config.yaml
n_layer: 9
d_model: 128
n_head: 4
n_kv_head: 4
head_dim: 32
d_mlp: 512
vocab_size: 525
activation: "tanh_gelu"
norm: "layernorm"
norm_place: "pre"
norm_eps: 1e-06
positions: "learned"
qk_norm: false
attn_scale: 0.177
bias: "all"
tie_embeddings: true
parallel_block: false
init: "uniform"
init_std_qkv: 0.0442
init_std_o: 0.0
init_std_up: 0.0442
init_std_down: 0.0
optimizer: "soap_variant"
lr: 0.00727
lr_mult_qkv: 0.4
beta1: 0.95
beta2: 0.95
lr_head: 0.009
grad_clip: 1.0
warmup_steps: 200
schedule: "wsd"
decay_fraction: 0.83
decay_shape: "linear"
final_lr_fraction: 0.0
batch_tokens: 32768
seq_len: 256
doc_mask: true
z_loss: 0.0001
train_tokens: 99190000
steps: 3028
dataset: "wikipedia_en"
Each number is 50 + 12 x the weight over its row's rms, rounded and kept within 0 to 99. Layers, rows and columns count from 0. The size before them is the row's rms in percent of the matrix's.

# up: layer 5 MLP up, 512x128, rms 0.181, rows 126-138, columns 0-127
# down: layer 5 MLP down (transposed), 512x128, rms 0.184, rows 126-137, columns 0-127
up126 105:40 42 36 64 40 16 65 50 57 70 61 46 64 52 35 55 27 50 61 33 49 46 47 21 50 52 61 50 50 42 65 54 76 56 53 42 36 48 60 47 54 56 79 50 56 42 66 25 35 36 28 32 50 48 50 51 60 58 34 51 49 23 69 40 44 68 45 34 63 39 42 43 44 57 61 51 55 47 52 36 43 57 28 44 36 46 49 42 53 58 70 32 64 38 43 38 53 53 44 54 61 64 55 71 59 53 71 73 42 31 45 47 55 46 65 44 56 57 46 62 61 44 35 44 53 65 49 41
down126 112:59 55 60 55 55 71 69 60 50 51 69 48 55 58 65 42 70 46 66 75 56 46 55 49 66 40 56 90 43 50 19 55 45 50 49 57 56 54 46 66 46 49 45 50 48 53 64 53 63 45 47 69 21 37 57 71 52 68 51 49 51 66 63 62 74 37 49 33 40 50 63 59 36 64 48 55 79 42 38 66 65 44 57 62 30 42 35 57 63 45 59 48 35 35 38 54 74 41 50 63 62 62 52 54 60 41 73 52 42 57 56 43 42 49 37 47 60 51 31 49 52 47 55 49 67 54 54 41
up127 098:27 30 54 55 25 43 53 61 40 56 52 43 33 55 57 67 40 57 36 27 34 58 50 43 55 29 49 43 49 52 34 43 51 43 61 54 63 57 53 49 55 50 48 69 51 44 52 47 58 52 62 46 48 40 67 49 51 52 44 50 53 55 60 35 57 56 27 52 59 46 59 43 37 63 58 29 21 46 48 55 53 67 54 52 53 39 53 56 56 78 35 36 71 14 53 36 54 44 75 38 49 65 29 59 58 45 49 59 58 35 58 52 31 40 76 52 34 42 49 29 36 56 56 77 64 69 60 52
down127 087:60 62 47 49 65 41 74 45 57 61 49 66 62 61 56 64 64 33 44 57 47 25 60 54 34 82 51 52 46 37 36 33 64 28 64 41 55 48 44 43 47 39 60 51 62 63 57 42 51 49 37 65 52 67 36 58 19 58 45 62 52 64 53 60 44 55 49 66 57 53 28 45 53 83 68 50 57 40 66 63 66 58 48 59 51 62 49 63 44 48 69 50 35 82 46 50 47 35 56 49 44 28 56 58 40 40 67 60 68 57 45 60 37 32 37 53 46 43 54 61 38 41 51 63 44 39 50 67
up128 099:62 50 46 49 52 48 53 35 47 53 54 41 58 36 61 42 38 69 55 61 38 43 66 42 74 23 42 61 70 62 57 55 53 41 53 57 56 53 36 52 41 51 51 59 49 55 36 57 42 45 34 56 46 55 70 64 42 37 45 24 42 52 49 45 36 55 49 55 73 21 55 41 64 50 42 65 56 57 29 56 64 67 45 33 72 37 43 59 39 60 72 32 74 47 94 50 60 57 54 57 44 58 51 50 52 55 50 53 38 65 59 34 45 66 60 48 56 33 53 51 62 62 47 37 63 53 56 19
down128 120:57 40 72 58 50 49 52 41 44 50 53 55 42 23 37 47 35 70 52 44 44 42 61 50 43 32 40 44 76 48 71 56 42 52 58 70 53 39 50 54 51 62 56 36 44 55 51 50 47 45 34 44 28 64 42 52 51 62 55 27 34 46 55 61 42 65 62 53 52 29 68 20 66 61 40 41 56 39 54 53 53 58 42 44 58 46 27 72 44 60 52 27 62 51 53 45 76 47 60 35 59 31 61 59 62 33 41 44 45 46 35 35 46 50 57 30 39 52 55 60 48 37 28 64 75 68 69 33
up129 097:69 67 47 23 39 48 39 54 29 72 37 43 44 74 53 31 49 60 57 63 34 58 54 63 43 63 57 48 40 62 49 56 55 41 21 54 57 38 53 45 56 47 44 46 48 64 40 24 64 57 58 54 48 62 29 49 30 60 46 58 37 47 43 68 49 73 59 39 44 34 46 29 62 50 60 37 50 54 51 35 22 57 73 61 64 30 65 51 27 52 50 40 51 43 53 47 58 42 50 49 46 42 57 25 49 44 40 54 52 50 46 56 69 74 61 44 71 46 52 40 66 34 57 59 45 50 42 31
down129 097:61 37 44 37 43 50 68 67 34 57 41 71 68 48 25 58 51 62 40 46 60 71 41 45 60 38 67 53 53 54 48 56 62 48 56 70 50 70 66 72 51 48 48 45 59 57 45 43 49 36 53 61 58 54 21 59 46 33 47 71 52 74 62 59 59 51 54 51 32 34 54 37 51 33 50 76 40 29 67 56 48 53 39 41 59 57 53 58 59 44 49 50 32 72 47 27 46 34 48 43 59 60 46 57 76 60 51 52 59 32 61 64 61 43 43 33 52 75 46 66 35 57 49 48 31 49 32 55
up130 099:53 47 46 63 46 50 40 45 86 58 56 49 55 41 43 67 32 45 62 56 41 66 38 65 68 28 62 38 35 61 28 51 40 57 30 49 64 71 34 53 54 56 59 36 28 44 35 28 50 69 56 50 69 58 38 43 43 40 57 36 63 44 44 50 45 43 49 58 38 64 27 34 34 24 45 36 61 62 42 57 44 75 51 55 34 60 53 52 47 52 39 61 50 54 36 39 56 55 64 51 66 60 48 46 48 36 63 49 63 43 53 43 34 67 27 51 62 54 32 43 61 36 41 71 50 40 51 38
down130 095:68 38 42 33 53 61 51 68 51 36 63 18 32 51 35 66 53 47 37 58 36 40 40 55 40 56 35 40 38 43 34 49 37 35 60 45 49 55 53 63 49 47 49 25 54 46 53 53 43 57 71 66 36 74 68 38 54 59 42 59 45 46 62 45 35 64 61 58 56 39 61 38 58 39 34 36 62 54 52 52 43 55 49 40 63 64 53 64 63 54 31 34 60 59 49 28 50 45 59 48 54 59 38 40 63 36 64 71 30 73 66 56 48 60 23 48 27 64 29 41 46 29 47 50 58 57 46 58
up131 101:47 54 41 21 32 66 49 52 33 61 53 59 54 52 54 42 45 39 70 54 57 51 38 47 48 50 61 51 44 72 41 66 55 31 45 41 55 60 64 37 75 46 52 54 62 48 65 59 73 47 61 45 34 53 42 53 63 47 35 65 61 62 62 47 65 64 51 58 71 35 55 55 55 43 49 37 56 59 69 57 51 51 58 46 35 20 73 38 26 62 61 26 41 66 34 41 36 63 64 48 40 45 46 38 69 43 66 46 59 49 36 45 63 55 55 50 42 29 47 54 52 69 47 51 42 37 85 54
down131 100:47 19 64 59 48 52 73 38 42 39 39 21 47 53 24 55 50 70 43 50 40 59 67 56 71 25 40 41 37 43 28 44 56 45 46 37 49 45 29 54 61 57 44 53 46 57 63 38 45 52 62 29 46 57 46 56 43 58 53 27 67 49 36 37 60 67 57 59 46 43 42 55 63 54 46 52 48 45 46 47 48 30 29 31 47 55 35 65 64 60 39 42 68 46 48 52 41 55 53 61 54 42 48 47 31 41 57 48 43 41 50 53 60 53 44 28 47 69 38 36 60 31 72 50 43 27 75 73
up132 101:49 23 65 59 36 54 24 47 53 51 40 46 66 57 39 38 57 76 56 53 46 38 58 55 43 35 27 48 62 60 50 45 24 50 50 29 37 51 27 57 53 49 42 62 47 89 52 37 56 57 58 68 68 59 57 57 35 43 63 58 36 63 70 42 54 63 51 62 63 53 48 36 65 45 55 56 53 59 49 33 52 69 68 60 47 56 30 54 40 56 43 32 51 58 34 51 42 60 56 61 56 70 55 43 59 42 41 63 64 51 64 39 39 38 60 31 61 69 54 62 46 53 65 67 36 52 63 59
down132 105:42 34 87 67 55 65 77 56 55 61 49 46 40 34 62 41 37 46 69 40 46 67 43 42 53 42 48 52 58 57 40 50 53 58 61 51 49 57 62 54 57 56 51 52 67 25 45 59 67 50 72 37 43 33 53 62 46 45 51 53 62 49 51 26 50 39 49 34 54 40 18 58 55 36 38 49 56 45 32 24 45 58 80 47 68 54 50 55 57 50 71 45 57 53 65 48 46 72 59 54 72 66 47 31 50 41 53 50 40 32 53 42 40 40 37 40 41 48 38 33 31 40 58 64 63 46 52 37
up133 105:55 46 50 60 38 59 57 55 37 46 57 50 47 60 58 31 46 39 53 38 38 58 43 60 75 17 32 49 49 32 63 39 32 64 41 36 51 26 51 28 65 36 51 53 69 57 50 56 47 50 52 16 62 44 40 55 33 37 43 70 61 48 43 28 34 63 51 44 60 43 57 43 60 37 54 40 46 37 42 41 33 50 56 44 67 56 39 60 61 56 42 55 58 41 44 48 44 50 63 15 47 46 44 63 61 50 51 42 47 35 53 36 66 24 35 39 56 39 77 47 56 71 56 47 42 61 64 38
down133 100:34 79 68 47 57 43 18 62 52 62 60 24 34 64 47 45 65 39 60 53 68 57 25 42 49 57 62 72 51 55 31 46 67 76 44 42 47 32 56 55 69 50 54 41 31 32 65 54 47 49 55 48 46 56 59 54 62 44 49 45 58 30 65 48 66 59 65 35 55 63 60 58 42 65 41 59 35 42 57 66 52 73 45 62 73 48 35 61 45 34 54 51 50 40 39 52 64 55 44 39 39 48 59 39 58 33 48 63 62 54 38 41 55 46 50 45 57 33 44 74 42 55 60 29 47 51 41 34
up134 104:47 31 59 32 47 52 72 60 61 38 50 38 59 35 42 74 35 49 36 65 58 68 35 45 42 47 35 56 65 56 84 40 48 69 61 44 42 60 67 52 43 33 59 41 43 52 37 34 47 45 41 45 46 59 49 43 56 46 45 46 67 47 66 46 53 49 40 42 49 80 46 45 50 63 39 35 41 49 36 53 62 60 38 44 54 70 37 52 47 70 51 56 50 60 67 64 50 60 66 74 37 55 59 51 83 56 49 33 58 48 39 18 47 41 51 73 51 53 42 59 59 75 63 48 51 44 38 50
down134 108:45 77 44 48 43 57 36 43 44 61 33 47 65 50 36 41 46 62 58 43 35 55 69 48 44 57 75 58 57 50 51 54 65 50 53 64 42 50 43 50 29 41 49 67 61 51 40 42 33 59 39 33 47 49 62 60 46 71 58 50 64 34 35 36 43 68 68 49 43 55 56 52 55 43 65 52 64 44 64 35 65 38 37 65 35 47 66 38 65 39 50 54 51 70 46 41 52 52 60 77 40 49 19 47 46 26 44 65 40 51 61 40 74 49 63 78 48 71 75 63 48 45 33 43 52 52 35 58
up135 101:35 29 54 49 58 28 41 56 59 64 54 62 22 30 26 44 60 50 59 48 62 45 51 43 44 52 49 57 38 40 34 46 52 53 47 49 52 29 64 47 52 40 44 26 58 50 42 72 51 65 74 53 46 63 53 33 67 59 85 59 19 46 30 48 68 48 46 57 68 41 44 32 63 40 49 56 46 40 61 39 59 53 50 40 33 53 56 42 67 49 33 53 50 45 54 54 53 35 47 44 53 63 53 59 44 38 62 33 46 49 19 44 39 46 52 41 49 44 56 41 39 78 45 61 46 68 51 28
down135 094:49 53 44 44 61 55 54 49 53 41 56 50 50 55 47 42 51 47 46 49 60 58 54 46 56 49 44 49 37 26 54 53 54 52 59 67 46 45 46 71 44 53 47 79 58 66 67 43 62 60 69 58 62 35 44 66 48 51 99 37 33 53 43 48 50 53 47 45 47 70 27 51 51 42 52 60 48 51 43 44 28 41 49 38 47 31 62 38 41 52 14 51 43 62 59 44 68 44 49 42 53 49 59 73 43 31 56 53 49 41 43 47 26 49 73 68 45 49 55 23 46 54 70 49 51 72 49 66
up136 099:43 63 53 66 26 29 59 34 40 30 55 47 41 40 30 33 64 59 44 61 37 57 46 69 19 55 50 48 50 47 61 54 39 39 54 41 35 60 62 21 46 33 40 40 48 74 62 57 35 53 19 52 52 61 34 35 57 49 36 65 61 37 43 52 43 61 42 44 58 50 52 49 56 42 37 42 59 46 47 45 45 55 60 72 63 46 43 40 54 53 81 52 69 34 75 50 48 43 60 60 50 69 35 56 55 63 58 34 61 37 46 67 46 64 46 42 31 50 49 38 62 33 48 53 42 64 50 45
down136 095:53 43 42 59 60 60 66 63 49 50 67 46 66 68 45 65 48 43 51 46 60 60 51 55 52 48 65 48 49 48 43 69 49 52 56 52 49 68 67 57 48 57 66 64 64 26 58 37 60 62 70 66 74 65 87 51 62 61 38 54 57 58 47 67 53 48 32 58 74 42 39 51 38 44 56 34 48 47 69 66 44 79 42 35 53 62 50 51 54 63 53 31 17 55 68 46 65 64 54 45 58 34 53 67 36 54 27 71 66 40 56 54 40 56 39 40 51 54 58 51 45 49 53 38 55 49 63 66
up137 097:69 49 46 58 53 50 48 31 43 32 62 76 44 50 44 20 66 56 50 49 49 58 67 45 51 46 28 58 52 52 42 34 51 58 52 59 50 40 64 81 41 45 49 33 76 58 53 50 58 50 67 72 50 41 59 36 57 49 54 38 65 44 45 58 49 63 51 58 48 38 33 56 20 37 39 34 49 49 58 37 55 66 63 35 25 49 41 56 70 62 80 47 54 33 74 42 43 55 49 65 51 43 69 29 55 33 36 46 58 44 41 56 51 47 64 66 53 56 46 58 53 67 59 46 56 53 33 33
down137 091:35 31 42 57 52 27 67 71 71 63 46 46 34 45 61 45 36 49 36 37 66 49 46 24 49 42 75 23 61 62 46 47 28 64 77 49 48 47 36 51 48 44 52 74 36 47 54 45 30 60 56 58 52 53 58 54 52 44 61 40 53 52 57 43 56 47 59 37 54 40 41 55 69 53 65 48 50 66 49 52 38 60 64 45 81 42 65 46 59 43 55 41 59 42 31 56 47 56 43 40 37 55 40 63 65 57 74 41 61 58 38 53 46 53 39 58 42 57 48 47 59 15 67 35 40 44 29 46
up138 100:51 43 32 54 54 66 41 45 72 58 43 44 28 48 38 50 65 31 39 36 36 59 40 57 45 31 58 55 71 48 46 27 59 53 46 48 51 61 49 47 48 52 33 38 59 65 49 39 62 37 63 47 34 42 43 33 37 58 59 52 73 33 66 54 70 75 54 57 42 56 45 41 84 55 53 66 45 70 45 42 47 45 50 47 32 67 25 54 47 55 35 56 50 66 42 47 60 63 71 41 37 59 55 48 31 33 47 37 47 21 28 60 52 38 31 49 36 47 45 67 49 57 49 63 52 50 55 64